{"num_hidden_layers": 8, "hidden_size": 576, "num_attention_heads": 9, "num_key_value_heads": 9, "head_dim": 64, "intermediate_size": 768, "vocab_size": 32768, "hidden_act": "geglu", "norm": "rmsnorm", "norm_place": "peri", "norm_eps": 1e-06, "positions": "rope", "rope_theta": 10000.0, "rope_fraction": 1.0, "qk_norm": false, "attn_scale": 0.125, "bias": "none", "tie_word_embeddings": true, "parallel_block": false, "extras": ["capped logits"], "init": "uniform", "init_std_qkv": 0.0519, "init_std_o": 0.013, "init_std_up": 0.0519, "init_std_down": 0.0112, "init_out_by_depth": true, "optimizer": "muon_variant", "learning_rate": 0.00914, "lr_mult_qkv": 0.5, "lr_mult_o": 0.759, "lr_mult_down": 1.5, "beta1": 0.9, "lr_head": 0.00672, "max_grad_norm": 0.5, "warmup_steps": 200, "schedule": "wsd", "decay_fraction": 0.747, "decay_shape": "linear", "final_lr_fraction": 0.05, "batch_tokens": 65536, "max_seq_len": 1024, "doc_mask": false, "train_tokens": 406300000, "max_steps": 6200, "dataset": "wikipedia_en"}
Each number is 128 + 24 x the weight over the matrix's rms, rounded and kept within 0 to 255. Layers, rows and columns count from 0. Numbers have three digits each.

# q: layer 4 attention query, 576x576, rms 0.0368, rows 236-271, columns 192-255
# k: layer 4 attention key, 576x576, rms 0.0369, rows 236-271, columns 192-255
# v: layer 4 attention value, 576x576, rms 0.0411, rows 192-255, columns 192-255
# o: layer 4 attention output (transposed), 576x576, rms 0.0416, rows 192-255, columns 192-255
q236:126113112132116119162082111145139095148144106110115168149103119139155158198088194102087139124117128153085113100090158149156074111083123163128097148120167115163140104134125137148099110142119100
k236:114097078087118127166127137121118127145133167138128139099148120117153119140144126104094100146188141117118075138104157181144136139129136115118126105124108088162157138157088135156121126129096136
q237:149102159104117131099071107155118143148123163142155101118093116096121152172100144112103118144067143134133101122143103126128188141139151159143144141151133130105143125079084164154142123108124123
k237:116142137085110126169145126156170176149156153133162094150111158106152099127092140127116118149168169123093110093100168099086157103163110135166115083108080120107146109086099087127151135099115105
q238:099150139134117097129098122085119146143089150113149079130152135106114101165119157108101172122118161176113118127160162141127133152116121129143191123146105143109101122156049154146121088101124120
k238:068091158133135142096173135149111166138113169167109114180111110126146114112134129116144156123113099141142141151136141118150104127123142142141131143117115172134122153168035134080132088037132126
q239:134143144103141097131125085114109121117089147104127160120103132127109139168125178092135083128148112092140166155104127092146146131133099161126109105075141176154085104146175136112120105168154131
k239:140129106131153141149095118157102164138135161136129112125142157164099128094122115112146124131124139128086137072160109138125103128181182161196131139166111058084113087143143112171181117146117123
q240:167159154130161139173103109098138146158158148127106131163148142126171101137118087143139097097092146129119105106099110157114158069125140119138138142132110112128095132111156128156136124094154106
k240:115146103113161199162142152137168125113107149114048099134167101155140122133101133150122137137138116115115089137110142131139105132142128108142115139120137132111090092117111079116136113149144090
q241:170139126118112116142100144128136102137105133152120105137069172177128106153141127127098127121079088111134209146126114144161160158149083104152082122167138115139129139124130160135150088088180083
k241:142164080116147092100077157127129129136138109142112114159099140131181126129099098178085097148094149188117142159145108164109133130133131145118137084127138139129104099172129127121130114140129117
q242:151090112133120118152079128118128145128146154156103188128097114117121115122156118106127124092137166130126110123088111155133127157105086139107136131145096116131180098155139138150159119143155156
k242:114095156134130076146115148169105114150105114151091105116101162098095136116107165132085143166089175138151125123088130121116139110144107136151110136078157129116130143162164125141132127131103134
q243:136156086150124141108116100016145120142142119161116131145122078144133202118155162122144139165122146139128127133126128147162130139111131120128147172111137166159163156126133118125136085115101138
k243:063117140190101093138139133094100146152098169134117094146118094177130136107122175099121116119150114172122144112115137139159121119122127123114112126117144118143119126135137112116134159087093142
q244:158128157140075116116076133122139123137136122118137186113103134137127079137096131146111132098107135100093135096135112107164122124117152122129130144088111140150096123108077181108166103151164137
k244:128118140149124149115119133123131168094152096122144134095131144139155101117114173131107146110145124074141103118137120057095116108180178090089153155127137155090110145107164113165144107115130105
q245:110126102176152169132162121109083159176152110137162126127107141126173174083160073161168131142147090157168140108121129086139107116112156122146166116166134174141102155189134116087138137078156141
k245:114101118150137140140118116110119137107126074119094141128182155160145126156155173144105130119137119158122096163124114120115105134073136132144062155101119182151096125154140123174104130145147134
q246:129133127143163171132127150153158127091121147118121096144126150052131092114148131154147117145166049105177142156156104138164142102145111104103074146116149120099105145151110110147155130131109151
k246:149125142071128126086119099134143135134136121134123107154138138120133113140155064147175147148107134163140147121206110124103129093132132126108117127114113134143091134094087082108197131096139077
q247:215144174090164164111139124161128102154119139165117117089144121105113124103094136099119120165125151115154131082155126142162143131116085133111141077143157096124104135099177116111132111143100105
k247:174128169136151130077172122168127157111105162116186143100142160102088104140078144125119111125128126123144135121116123122167152135157095164122157111122138084114139143096145190150134132075153112
q248:135156117060095162105108085126173107124134151110127143161126135169125138154150132112114162117098095132125134158085113109105109115123094127142130142074092163152098113107114128148110080168089126
k248:102103119126083155112129147157111158071120141085146136133137133147121151121133142095161130122140141090098126192111157119108090150150145095127123139104151132130154059179135129141096094144145146
q249:130110140139181123140118148183099151147126105107136095123125117161124107087125161140104141164132100102129115182152139126144128119129108135156104117162133099159178177132142110121112118125070111
k249:147128155109148128146075113140146130148097093116120140135176099126146133116098120137162128102124146153110130142121131103115120146131139134173140115161103132118176173104149088107118117181119146
q250:141153117158079152131172118179065104158115132128104095157145139116109120089072161125098113104171093141124079152104112113140146132141151104110163101123162166112148068129128139074106100101132149
k250:136129119096176129092146125149140123189123168120138174131176123117144122117099111162130119121129071123153106129138123121091122133136167156177110110086111186123152108158133154121097113141119169
q251:099156103093136132132124173150138134128139176157131112138188138099140126145124080099109104117139081166095103141125115147101097089141089119136123147124171087130143112137134147105137164167134108
k251:083134102131136128134150126158129138080106157149147156112150139111129136106144114128151125132129117135095132141145118115111136123167138120099133144114134192145127109115064101117126152116132108
q252:161129129104078136115150116111112135103089118079174125182143129171130149111198150110121141135174159092170117139168137102126128123141125126110121120160114116099190109132114126120082081167145162
k252:136126112105139097097106119125096081167149103121091123134091108151148159115149172124071106118128142103124132142093170124119160100108170143128148111157124105131171122132148117144127137170139147
q253:106118149105123111152123141108153150089180094135157132133066123093118124145130125096092132150108128135122121120151131127132132139112118106126108084162096114107132073149132112176126122146115109
k253:130099151130090136111092137175175148091151113084124149098110085107069104129141151132082084158088145111110150114116152185155114107124182098151134134149125112167138106125147154133172172147169132
q254:158103095134081151146067147118147114119128086103145162185151068110130124085142186150100108066148142117141126134160104113098134171173139124118087127141130105152153135115104159156165141111140113
k254:144116102138169132128091133145125077206110100111103089157115102107140131085115104119136107140122130181104138104116147130130136163150140115133154116134125126082129165098150063131112167139096171
q255:112103077131132123128133092109146150130103091081144122092095134127165135124152126091145111112097168160139114098142103113163117130145159103094125113151149132127157095114113151121123122162142154
k255:115134142116122098126117120133115114124114156118137167091177130139129083109142110110159145128141104166122146093085115106158093144120107135116114118117122118113123135152126098129144128060124145
v192:141120152150151103136115126148131118100121116160119132134133143120149085107103169153123143123115143150117131118101131120109133125107120143149102106146093112119126146087099089149103101149113096
o192:106157086140105147152138158125112144158114137124129100130137112131144134185114072132133174111115157181151133130133122114121096143113124098094167092144172114131116125134124147137130129149119092
v193:132138151143134098158095149150144162150129114109168111115146103111145088101113116092082117143148123134120148135145117135126094129152095144152119126158116124098150116077108156104074150092146173
o193:092109121158158127129149114137146148129160122095100127157152101111169133087122140147187154152085108156100099120119165132121125118114157150104127109116125131137121154168138122153145121146127106
v194:151127128129126109101117110154121152170112131135130133124150139117146113109149147136102148071182162147112115121135098111099165097102116093109164140148140160116134133192101094121116167148153148
o194:107111113125172152137085162113119117144157141129108123137121132129120123116114096150124120169118099116107072124126136129116152120141138141146105114103095157153110134133140137131096130111118134
v195:103099139088128092131122132131100129137121106144156126129110093095123127103111110153130120117169122148135130140136145116125114115174141097136150159103104144090104102118117140106128124122108151
o195:124112108117131162104127142143158155152135149154097119111105125142152147133127168136119134151150141083096095131131173125139144116104115122134070108126144118167166144163120137127071133123129107
v196:126163134118182134129118163123133148117115135133142153126150130162162130151114107087132159107146134190105152121088112146127106089127162125123154140158130131121197116115171116123121133125132098
o196:179122176103142137114085148112152123132112114151143161136113143126111127143144157106114133086126132086137129151134155130149095130142135151127119139125140139112089094084105106104158129112101113
v197:152150154138076110132134114141136077161105117160151132180154158127101087178136121160125104128109116104101158135132126109166142131107117169131116137114105109123172144145137155146157109119131112
o197:112112111103117133145153148122115132101127145142106116116140157137138087109131082136082130119128096151143131145120150125109134131140154063121096170157145126137131115140128086059095112113119164
v198:168126127089139103126135147149135114139124145175132135144166119084091113157157081122135131147127138135137149136129157144135077115154109112107104111172122100135134113165171151057133105126100089
o198:131116123102104172125110136103113149126135068114137149095147094147106122099146129135170097171123115139142090130104147113095125135117123136136124120085109156108137142107107106148106139141127159
v199:140121113114139147131117124156174129110107138104158127128104163126143140087127109119156100141113157110146124145154116113111153135155140125149181140114136128154117075123121130120110142129163155
o199:128132133153181140154130110098152129123125133123115137134126101110139125140169053131118123176143163149130111130104100143113142113117143128084102148158110132140149142138144119185129146121097118
v200:119128161129140186155149143134140134126126134128125152135155097147154116147139150117131075156119117113120171152102086153157107135088145098128130176147114124128094134105101157150133131150134116
o200:120142126087123073117074126121103122087126131092139145113117147109143103096140115121120172127128110082111146159129115120102145127148090136158113092142073113117114097154130122105109090164135132
v201:108140131106121134078152181141125101140124096161108138156116113123136166090135136141143136157172175145161127125158164095089130148112128151137084094185121111082152100116108158154102089171155104
o201:106091124170141114148129100091097176152125118125140120157123113126115129153122117107161124170160124154152124117094118169127067123128138122160125150113111132160117128110127156130098163117126145
v202:149132148113162123140125158162152087126149131135129140100127149133155126105107121184114059133112168116097119083101198145114131149134145163080167138097075137118152089135152089097133128150095103
o202:113129135126130149204149136126116132111147108155108158170120128121144100131111163104156148148099141131122113147169129116132108150158103125134129111147106105109130157108092134117148158137103133
v203:106139117078155094136129130124139154104159114177125101119098097153143136112110125155141157149134128178135143132138137141078129154125112120133112093150141105146143149089112132081135120098116108
o203:132160122113074125125157137085131134127117134144100120130121140104089126142142116158125106165104118117160131109131123124136135136115152155119159118137118131122120105168108125153115124134131109
v204:137121142117119178115093123161166090098115150163139155090136114119117127146151086133144146137128086108165136143120102173118130167148126125142113145160142134086148128154117092103113122129172185
o204:119168116145123098138109158157198131148158083126133123120167125132137124146090122161128089104131134132098142065080183152120110127111124151113176092098134134135141160114138145150132106101115121
v205:144123158121124118092131147120110115140113117136125144131123119143128151142154132108078143136126116127130151097130136087142157102131154189140136142086177146132102143125148130110142152169161124
o205:130104122095142148160103117093127113111150143122134105148110156137145117174149120098153157119130131136121100163102118154104141134124153091144074123156091122109129118128136124150109092089107107
v206:111102109135114129126134111120137112108142159151131128100120135143159152120145108093154087112125124089129145173135160115175089141141136122129114125132126170140128109135155104100130123127127147
o206:121162140143163119106117167128125164143129101130140117147096133136116091152108094128105121160117090151103104135109135101110129127111137130143140151092115130114105132085125115114136116116115118
v207:066168112157153136147098137128170153120130139129146130105129139142145141124101201075126172122117115181109148132114111169124090135104112113105066125152105122148098116142108140121151176121121083
o207:154096106165129136110131117099066138134118129106119134139125135168120126134148081155121147111135151131154126137164129107112170120135131170138134145160125146136145116142138130153136122159152179
v208:141120107120091160156105132085159105153150134104123132134102115135102149130142146152137113132103124115101103115131126133152135128089128113166151102083134061119112168152135127123114115117149192
o208:129138136148081117101148146138121126121114127116129123109139138115138110124136118117121139115134146113109125126133126125098155114117088145117134115166153160167132130129134111117127090153096074
v209:151128107115142144117107135138123110098159125141145141086149139109127110076102133132117151131098116104138150125124127097089144151125154133069146127146113107112124129130081168148145152158166111
o209:115117150152162113099122092143141136133101124139125114160117126111141127138104129142161108144123097128105151151166142157102101128142152134137117177129130080151111130151139123097170132131129183
v210:111136151130151107122112117121154146128132121149123141136128118129110115153081119131188165119136108121097156112137143137121072127142088142120147130088103108137164126135150107115109126135149126
o210:143118158129160128125123126121107154116103122093113135158128133107121118154120133105091139071136136134102126116113115175146135144143142123099101122150107143116097128140096125125147152093120160
v211:120093127096070098120145146173097118139147137096122106116111133163129143126092124122155110112120145105110127098101131118116159110127152110151114114099143149128109161146155100119121143149122166
o211:146140112163142140139135106107119096139115132159136091107110135089120110136105128081111119141113185149128173104120128167148115158088147111137127144118118141128104111060121131105101126086148156
v212:092145126131109121118122125117134101140127119108128128136108159101124115152126092143154112197113136138117113136105164151109170095143193160161148122095140149107135119096128099108141131088081144
o212:150127098125072111096147112137134108104119155085135125137103142138118100137197149116133139103147120132121156141123116122142135132092123127149142162161153117154134106169135129120155121125159115
v213:119150110138091138109117130164109092139159160134196107128084151113158105123134115172106115103135102112155115132084116114157131143116135144150141129076118103127176121125127087114132174122122118
o213:154137126090125164123129119101144159103107095130131135144179168158128130144118128101149126133139140122148167133125123144090135128109165107156110147101142139144114155104153133092141095111125133
v214:125129133128134157090073126114124153143099146118149125116075115133126106095135136109150141107162116152110120169128100126138122123136082141118126083109152084107116129118137105133104139147146144
o214:114087149125112089154154105134156113085148134141115131114165159121115122111135036154090120130181160070155166120135125089160127135066141127156138160136088166140137123149113138096121091124117175
v215:099134148121135120142176127116096112155103154143128173110121081116153122188167152117094126124134097144141135125109133124085081162147096140111157167133097123112102154135126144186113096135139135
o215:158082143110120122157121135140132146112146155130119115145161134124158116113088160123116148122154146086110133133152131143150169099134128111090123145144189167122102134107137112096116165122129119
v216:119141095120116124121181099117122094141118153148106158093100144129144162082172087127115154122123139142143118099170156088112113140107148141163160115139154114123128093130124120173147124154131149
o216:111165174141096175189120093133119135098128110097132104145097110079097119144113135136112112136110127138126142152136102154158134111135163146100128136147161113141122138117147150133172130124121106
v217:121095087105118132114119143102197122139110116164099121109136077137126111099132088146155141109152129079147136137087131112127158091083129093139133164102143127130137123108136124131135116111186128
o217:123084177108167111101121126150111083130095134086152124119114159111120115111149152151148087131143137152124107112157146123161147144160151127107154115154066119132108133154126119127119115176120130
v218:142136125136138136106120074168137133108126147148176151132102124131129116166098180098112149118184100147122112111113093164148131110135156136105133116105185124157150112166111141105090130122143130
o218:110122138142116141142139153104151150136183111099074100138127121142088120087132091117147101093150161150148113153117147086149129150102147107158105125104154149107094142124167151086143118101146140
v219:086147132118125116092116100106104085145128115105128142144146123168148148140185149141115102137103103142130111140138147117091118143095170137104140119189188120137129106161119183165154110114122140
o219:154092174142123117140126140118154117130123154129151145128121134117122145118131127095124169150104147113152161102160123105111137089151149170093111160132098147110111121107123144119136114158158116
v220:111125157162102143142087120096150144157117111148077126105117120092104127130134111113145129101122095125103185116142121106115126106136122149155169165141080176123141113139152170121152104131121136
o220:156119095086165103104109121103148121134131164112144124171119127111087125137144137143170151122155128157121094144173117139129155157146142108086117121131148109116138115132129085123125147129117125
v221:121133155116089147138098093090164126159152107134111145084169097133191102094107139112158125138111141151120134153164101092146130192138130065138147165091138112159139111071121121101123133145133133
o221:144129116114147148141150111172121164112142152144162121151148166140072152140117117125114106117123089130104126127074131147149109123115131137139117160122122140126110137180118113121128109134150112
v222:106144097114099138124151164122131078194127108152143113126184115116121160152129178134089094147113142092153103149103166112139138121132089148139092147138158126140109114105175121101172146094098169
o222:107084141145138134170116147138151108132115134105136116100151156163121082152131124069100152170148136126153145078134148136124152119101194144117154135156116135120121087144142099092107126140127141
v223:160173176161129120125159135101165066181111137114091106141171192141133179129126087113173087128105180131150099126146126080132124084142081124147091125128131110108085149115145076127176144123096128
o223:105116120083119113093143133104120159095131122136164163088103140148121123165151150115069119111152154160108150155159108105145116165118158124114142111076110148099161137124108184190083089144141146
v224:113142139102128111102093143120148134132146129138133159118123132089101133141154123124111100102125076106116136150148142140086128148153103188128132133066070093149129068125158164122147122155127152
o224:160097106138103126166148173147167137123125115143136112120150114148148141099130146075143158142140154131111116139120099091096106123107133140083111132162069123133153149110123109121108115100171159
v225:134111144091100117159138128146092139113135146155138154138124107087144128165124120101109158124163146098082117146110130164119137152134101119120139159121086101158128083122104145091128086131132147
o225:095148100133148127105151132133141165143108129130117090110122098106089116085125134161106119123136130132139112146140149092157104150144129110118119119155104156159155141110114104154157156132107126
v226:099149103159116142139118147126126148132144127098135101136157133111141150131103129113116144098162152155170127136098104096125118100144125154128148151158159129135113134147117131112108102195149085
o226:140128153089122149096096130138120111130108138130137109118129117099095094135107152114139149149116114106095142122147103107127130089092111098131117112132134122122146115098162171098174130155111148
v227:120177157147131134082148135124151192141155161136122105136122156130088123112126116112147118166112144116122138110119136115166125126154128104138108116092097084146139148134150129103114090147106134
o227:158094126107125107123145124110129134155110106093096150148131091155115147156125131084084131115142126124133128114125109134098126140129139165154146080136095155114151098098159102106146103142125134
v228:110130140096126103118104100106159106138123166089165158128157144094132104140115102127137127149139154104096103134117126094138094129106087106136114107118112114131117159108119105116123103147143138
o228:149115127117124115182170119124139173126129154159092155120118149113132150096122153132138136125112077138116147138126147106146128064161110118136139089131118086178104121134133142106110135131116139
v229:119174152125104150114134153170126155157100138147125121093127098111123156118106137109111134108165134117094148146089142102164131103147114088132116136095120100176099150152108126131122106115113138
o229:117082166099148101108098118109127104083124145164120134134116141135122122104126135143137111134184132157136132141111088097160113136078150144145104082104122160086151093121131123118113114113170120
v230:119145156112080155153139101103116138106085093099142095144092104127144126105164087165119133178139157105136119145171117112157126140140098113078140116140084135126152167127151110166115111133146159
o230:100119140133161093126104144141152116133186154134107114096144113080116131098110129114145131133163120145082094143094135105088104107153122149140134163119133120128104124153136129164156119138093146
v231:099152136077121100139185130104139138154169153132123134138122152130124145129141122103138129138112111122145151170114142125133130139131066117125115122117156155101159142091142104095114119147168137
o231:156130116113123113123086126126116137142095129146093126108118070130152115125116158138112141117137123115158102098114160126144097177153129120076131121149117118119107139090114147156109134112106099
v232:135129106158168067118154123144107140121124108123111121148171098117110135111111157096155149118119136110130133151073085143097131173110131139136142141127139103133135135117134158159129108117106159
o232:160109146080123167134115123108098119126112119098159118118070136107151084137133111145084120123137104140119139100167122098145171114154166127098106110139109166132149165128112131190138154109131113
v233:120120151075128110158148171137143136120106111117132131174115115145103123178149107109134157116123103101195131136145124118178159124099105131101142128118156108116135114119091094124152079134169132
o233:116152126146116134124125068085101114162121150136106167124124149143115135095137132137107110124143181114119098154134119097107140167130145127127147099092161152203139161124140129112141107155099161
v234:113121109133125142121104174135129125122145122144151107154098150093133150112152172121139157111134164138110159159141108075154154088148157107127112145102164147141157125103128146123113139160143095
o234:166116128132134133108120122161107123152100139137109130085118173143153121159161117119140120118133141139130140108147089111099121120142149161127143141133113114111131137084147100155083091128119129
v235:151106162097131118115143122167133133135115150138151106080117132198183154120144171127083135154138109115103164147119145118122118105176114155105117094120160143159154130118165135170119079128112179
o235:142094092170116119142103096131148092137105094170104157130133152098111080133085136131128131122157138099130132114128119150151133095105143084156155165120097103070099137158115085106140105119161108
v236:147147114120116122132129115146145151129105091094109159093123157138153111128151092132157123085131092095150130118174123149117133165117099098101125149126143160150106165124115132093137134137122151
o236:149087138095127134125135132086160125131145152135123134122121122103100131151095124114100146172143130153092118143115128131105097111144113113106133121124114109142139109124140152146088167156090124
v237:091161100146155161111172120124145150135153114100139150131130167151123108133067116134164135133123167151148123109151093127092078131089074122142162132119133122155142158106146142120158131161124125
o237:140154153089088106146058128125127099103124161155129119148114106112119115131130152121124163145107082112103154135127109108153152151121118111145124128132114110105088113136182162111110140119137116
v238:138133145094105127092142130114137118147112130110122137107160117135107125165137166142143127111124105118130158131147104173112149149143162105190121108183157139131133159134149188125150154100094137
o238:116152118114149142138128095140113099119175150119110116147128130133114101138086136149121138126118139124121107127102102096120122086130114133135133118130114107105107132100111125147131098148161143
v239:081123111185155106134121098118159117125181123165110088125143141127127147132100124117083128123103110144127137135143113089106133111112157162140122144155095156131147184126116125119123093158125134
o239:129149128107135122106108116125139124117089146119119116110118112115155129094119140126137111109151139168116130104118122106164142112136152115112132122171141092130125117120177182135166130123167140
v240:125091142143152137097101142123129110140127164146126076107117106152152129097139084090088145124110122123142090140122135096118122168094135117156074116128096131112153143114114118134146095143159114
o240:149158123131095101112116142143125124101131094103126125109138136129147135166122146167135085129107134107105151115130121126127135097117103139125150129111102148140136104131105102160107085127137110
v241:135134140137147131124147130131161143095139152150129160133148145129106120107107163098171166140112158108120167147160094123117125152150154162135120154151100099123109125124090133114102129152093140
o241:147129124127123104148129154135124115124112124139136154153125121166126117140132110142106120137132120128140071136122144147097128118121141130119117102170137113114171085118128158107147102102084086
v242:118126092138111143087133128122178134119130086096129124105100120128146129159120092133124093105098115121106098117139147107128137128134140122147129135070109118120170168107105103103151125153151131
o242:157125122103170123186106125160102150140142153116147139151144120105098146112100108110156123139132134166107113094108127158085138116146106101117159095141104131124085118128143109164117128122158116
v243:169095174119076172142123137109136153092118113098090133115131123132117146130142084138120102175108180141116158118162111124106105137147166149124097134140116143126118113117148136115132151132140156
o243:065135116130163130105134088137109159130101154130152132122127112074137143157135161134123121133173144148109080159095119104174149139109127142144125156145117084115123154135125134138133122120124102
v244:131124135130132122128146122137115108110108111120135102148122139121111105149112156093124145131155109110140128124162107094078104146161094143145129133096114099100104143169124117156141142154137102
o244:116108141131116135110149141172131178123106134104136156112112124109109157141125136125140130125133143107141104171158144121115137156145148134148150124150159092116145114110117154121138169088134146
v245:117114131118114131106139150170155096164135094104143109147144170141157156132119155142123123124098128167108137100156161158162129116147154143092140134095131122101107147131122133110147124093113098
o245:152134103110119157107106117100113131123099149153153132103112129174121083112162146105100133102145128104159120137101144097092128136102126111165125123141121151122107123154119099132110152123137135
v246:133168147115138132118136098138083143167082120123112157147141134140124087131120120136138136144127104142151188058128087130116103136112158131100106127164160158133143127090107147134144134174095093
o246:124111126090119132156114123142147102075138143153126111123076100095123118139114136120125144116143141137146106143163104097104112114114121111167140107088127128139093134152103145113084110183135124
v247:134133104142115143163146102170118116114085128128123110135145182157137113152103164148162171107128133123153134096144156185133122125075151128051125147122159105118122137106116101159117131104135170
o247:149123125114136098144131189106172132093133174126184110150112120103121132130137111102148078119110120172105124121147106101128161124146108083137132129134169120164105144119163075083112106130134096
v248:120122157117138122117165155123164112133096135154135155121120138171133130190094173161103100127114124166145128148115118146103097152105125109099131102102124158154157148128133132164123153131141150
o248:116118140126123110193108126098114102109132088121120096155134118131168152104112102124158147147153134136144152128159115130131120164099159103127148173145121150098113158114143137118128141101108114
v249:095146122105135141179141118123167093085120108141096171155116110108103162100110125097088142170132106114110105108160095136128179121126154123097109130133120083123143107140108171174135140156130170
o249:121141153133150099163124125086116167133121140134125123087146117134121138135127112127164137090163112124115200179160154171145100121125123118107093164084124168143151144117150114138133142130117146
v250:117146170116113101116123104147122164115117073141099127138078154127163126102098152128108146113127142086120138085121084135142108128119076123134094165145139105137113162153126148148131134128138116
o250:089130118140156145103134146092132127111103170107126141135089134086156150137127126104148117163131133160104125178155127139098137107127129183096162125108082137105137106163136122110095114133126128
v251:138121138124090162146135109100164135135093111111113140119178152139140128107136162151140127145131123159151148107110150114090104142111161174142134134189084128126168134141148149123167160161103075
o251:088157124102113130092106121105123103163185143160112139141136098117119169116100164103105143134136096097103118114176150133115109100157102120111133179110136131105102122102117104161116123139110140
v252:131139074133155100154124110114128120111106127109118098105153124128102109122112109121102140138112157117154121104137143121138164143105133116152109165110106137126134122125132136118112110123093141
o252:154174166131120158093148149154141136142124095129117126148122129138143151127141160138176161147123140143088124078138145123130153125118136146168150075126114109146136170113168131166158092157147094
v253:115124140091122135173096148117116133116119091134117153137119149151112098148149143159136131160145098151150141127110156140122116102093123116120107119110144059133137142127150147124152109112137110
o253:182109137116139132098131124128145082152125151126140118119145158092112105134128130114131137147109149140137116156151120136116163142153120139115140122132124125161143110104092113092154144138140152
v254:154150162161135109125111121101102096147142114126151071149096162129118144106140132139154140149139155089108096163110117107102145183155120135105119112120075112166139120119120152160134108118104122
o254:133117078103124185143149140139145164115114113137079151105157091155120102150127116104142133130121097135105139152130062143103152090131149135141109159152147130109121152130144126127130161061164143
v255:156113078134143101152128123108135146142146143106147101118147099111132105168080119133176084100147155150150125147092157107122136176136122118157120116110076114140117181150106104107129147146179088
o255:108151072102150096119147150141102099099110123136106103123142132096133104110111124121121176123098104104078096135113180146107118130119128146123160113119131132105109114110149129118139109135147120
q256:108145142118139107161134127114139111112087120086113125147121155143135127131110113121152114139122144150108079153140177104129165153138152144152136139120133142106105129127117147133126120141140120
k256:168160142138144157100127142100081132085151134122165152142127165125121153131159094121125119098122164161131123102123132101133145129169145134173123137120104098125158143136135104136118148132134118
q257:098160113113131119108108107110107120171132086125121081108140127127155110130146126132139127149137123145122132164100140105153170134163123157125087091178108095120132113132151122138137106111168115
k257:143130116147154137140130143123164119125129161163155177118122104105107155085151118117127076154138097101140145152150151129114140109151170143095121121126101157098136155098140121129138144119139130
q258:148104128123115137155163087098073090122097153111076117139122163118144130146142104175134148092116130104105141124120150134113164142159148142138126126107144147151132141147130117117122083112149112
k258:162105108118110153083141107101114092158112139096122100093169120111087164103124090118151163132148127123139121102123176145099166131147141129114162123136100163114155118083108082131110133116138151
q259:140131107134114138124133103147104160167097143136091087151119129132168163111104138116135087137129158129108109124115145148068123144145146145129146128136129141130135128126154149123131125128108080
k259:159089152146109141137150109129089167138150132133116146169108122151095121089108114161155135146144082143118149103165142164120177115127123134146107092110110121123121098091086084120132118180135133
q260:113128095099114108146110106095120140117133140092154143127130155168136126127130122162119151083139154140141106161127155128121145142138136125094157158123135151113118141125143174138134152106163117
k260:146151105121085133148142131108156126133122137120124136079134139109146141123139119073143121117124137127119147145135161153133130109154173131102106111137141150100145117090134132154113120133113129
q261:118134127139119115094147148156097098122164130063127117116116120133157113120104166127170144093119159137140154119127130149105141095157121132119124139159105094123084114130141123167146144112141126
k261:130112105087134123132111161158144125148157160170155164134147119125128141148140135093159136134101133144127130127143118148136134113106136156082163094104107143141119131089087086127125150128147142
q262:105129103133129133160168148127151104095178137114123149141128168118155111126160088117158148149165152161173154138138161143116175122150146113088144124169149120115093144110143107141141157167173126
k262:138137117132105150148118150131109147102117167101096144087120133110125155149109113098109129087149113102146162104141136125141094121129182144113121119112140139162101121091148151113138126086150158
q263:132131130158129121137146136124101144162151120131116133124136118119174125112099095131131115129122095107133146094166105120062119098104116174140128144169103115139125056093125104136169110110128142
k263:154141094127133178110095110107142126130112130111164129117084131107120133180098157125132157118136091130146136134154142132148160151124112128107139119107149108119113123084138134129100140160096111
q264:127090159134190070176116162141117125064079126165082137114109132144116149092132140074074116091105129097143113117138102188153157130126115119137150129102123135154132140128108104153122160152151110
k264:106097202155147108153130132110167132165147162126115091154136148168148124157109133130122136121107122094106136138120133078144159146126076150150136111120130125127150089137142097122111143126104137
q265:094118148134122160167152119128098139153116140155150142139110143146088138163145099079126139127094119159124078114128106130139162093144125152079122146136124129126151166129172129111155164119129108
k265:143119103118120131099105126124144159166159132120135139111082130156113168128108135131155102113130133075114145155129144133146145127159129171103131138130162134192139160113135144150151110131140127
q266:137102133112129146105114112120121144152137148127172121143107158083148111102137129109143115095149120086163119141087125131148098121120145152142141128095124162067123120149115108118132102161159109
k266:128158094131109117132136158131126132149082119087133139136107092135135087118130122169103082149113083127168113130129103159141092135101125160125118095126156143121119143146128109108142143114150141
q267:150161136118109159120099130112143154116100118134131134128135129097135149128126128180132123163146131117119093090129108138124087102102145113110117087118099092127177148091119166149173165077102152
k267:143070125119127121143120106125144139082145169119160113127147108094108125173123150149113150131156151121138123111110139141153137150145128126143113165101152123143119089117129138123134132115125118
q268:121158127154107122088101113115151099179143135134118103141119146113142142142131138142067158126105130136166097133107116150138177135136087091131131161143132117174082142177123156134128116136138127
k268:134161163159110142118138132085148105164114121122133117106117129150160098115141135102144128146118166142140129126139167109144137140107112132139085135096065169120119132122175119117164137121115108
q269:129161092100107154119128123129112105195138140087106112132107113104131097133122149143134135184147096110125145124145125118090133110154130093108128132152099115137113136117121148139132073120175133
k269:139159113131130095136132124111114098137143105069100136109133113116122108149105151158142158128116119109153110128114142137146149148118118130118130105164106098129134100128111097123135125141154087
q270:117143116163120160131090072116155167163129142122109142148117117153171104120156143098136129100106101100170179142106122156103133143095105123123146158158073129137100112097117124148146147138161128
k270:057107138111100131128130159165097102124104140139117135102136161128181082137103095133165108143162147125144146134130141116092144107108101063129145155127140124106143124119088111129166156103156129
q271:133163176144123168140127167105118120143137151143151125133117133141155142144127089121083152120144107125099135114122141152098096112111147112157117156137095075137118127165116152109153103083140130
k271:090179154125121091104124136123140109140113112108116120110141124141113139126108087113098101166126116092129115132145108158121155134132097128149112109145102130122125097109150113151154125055105092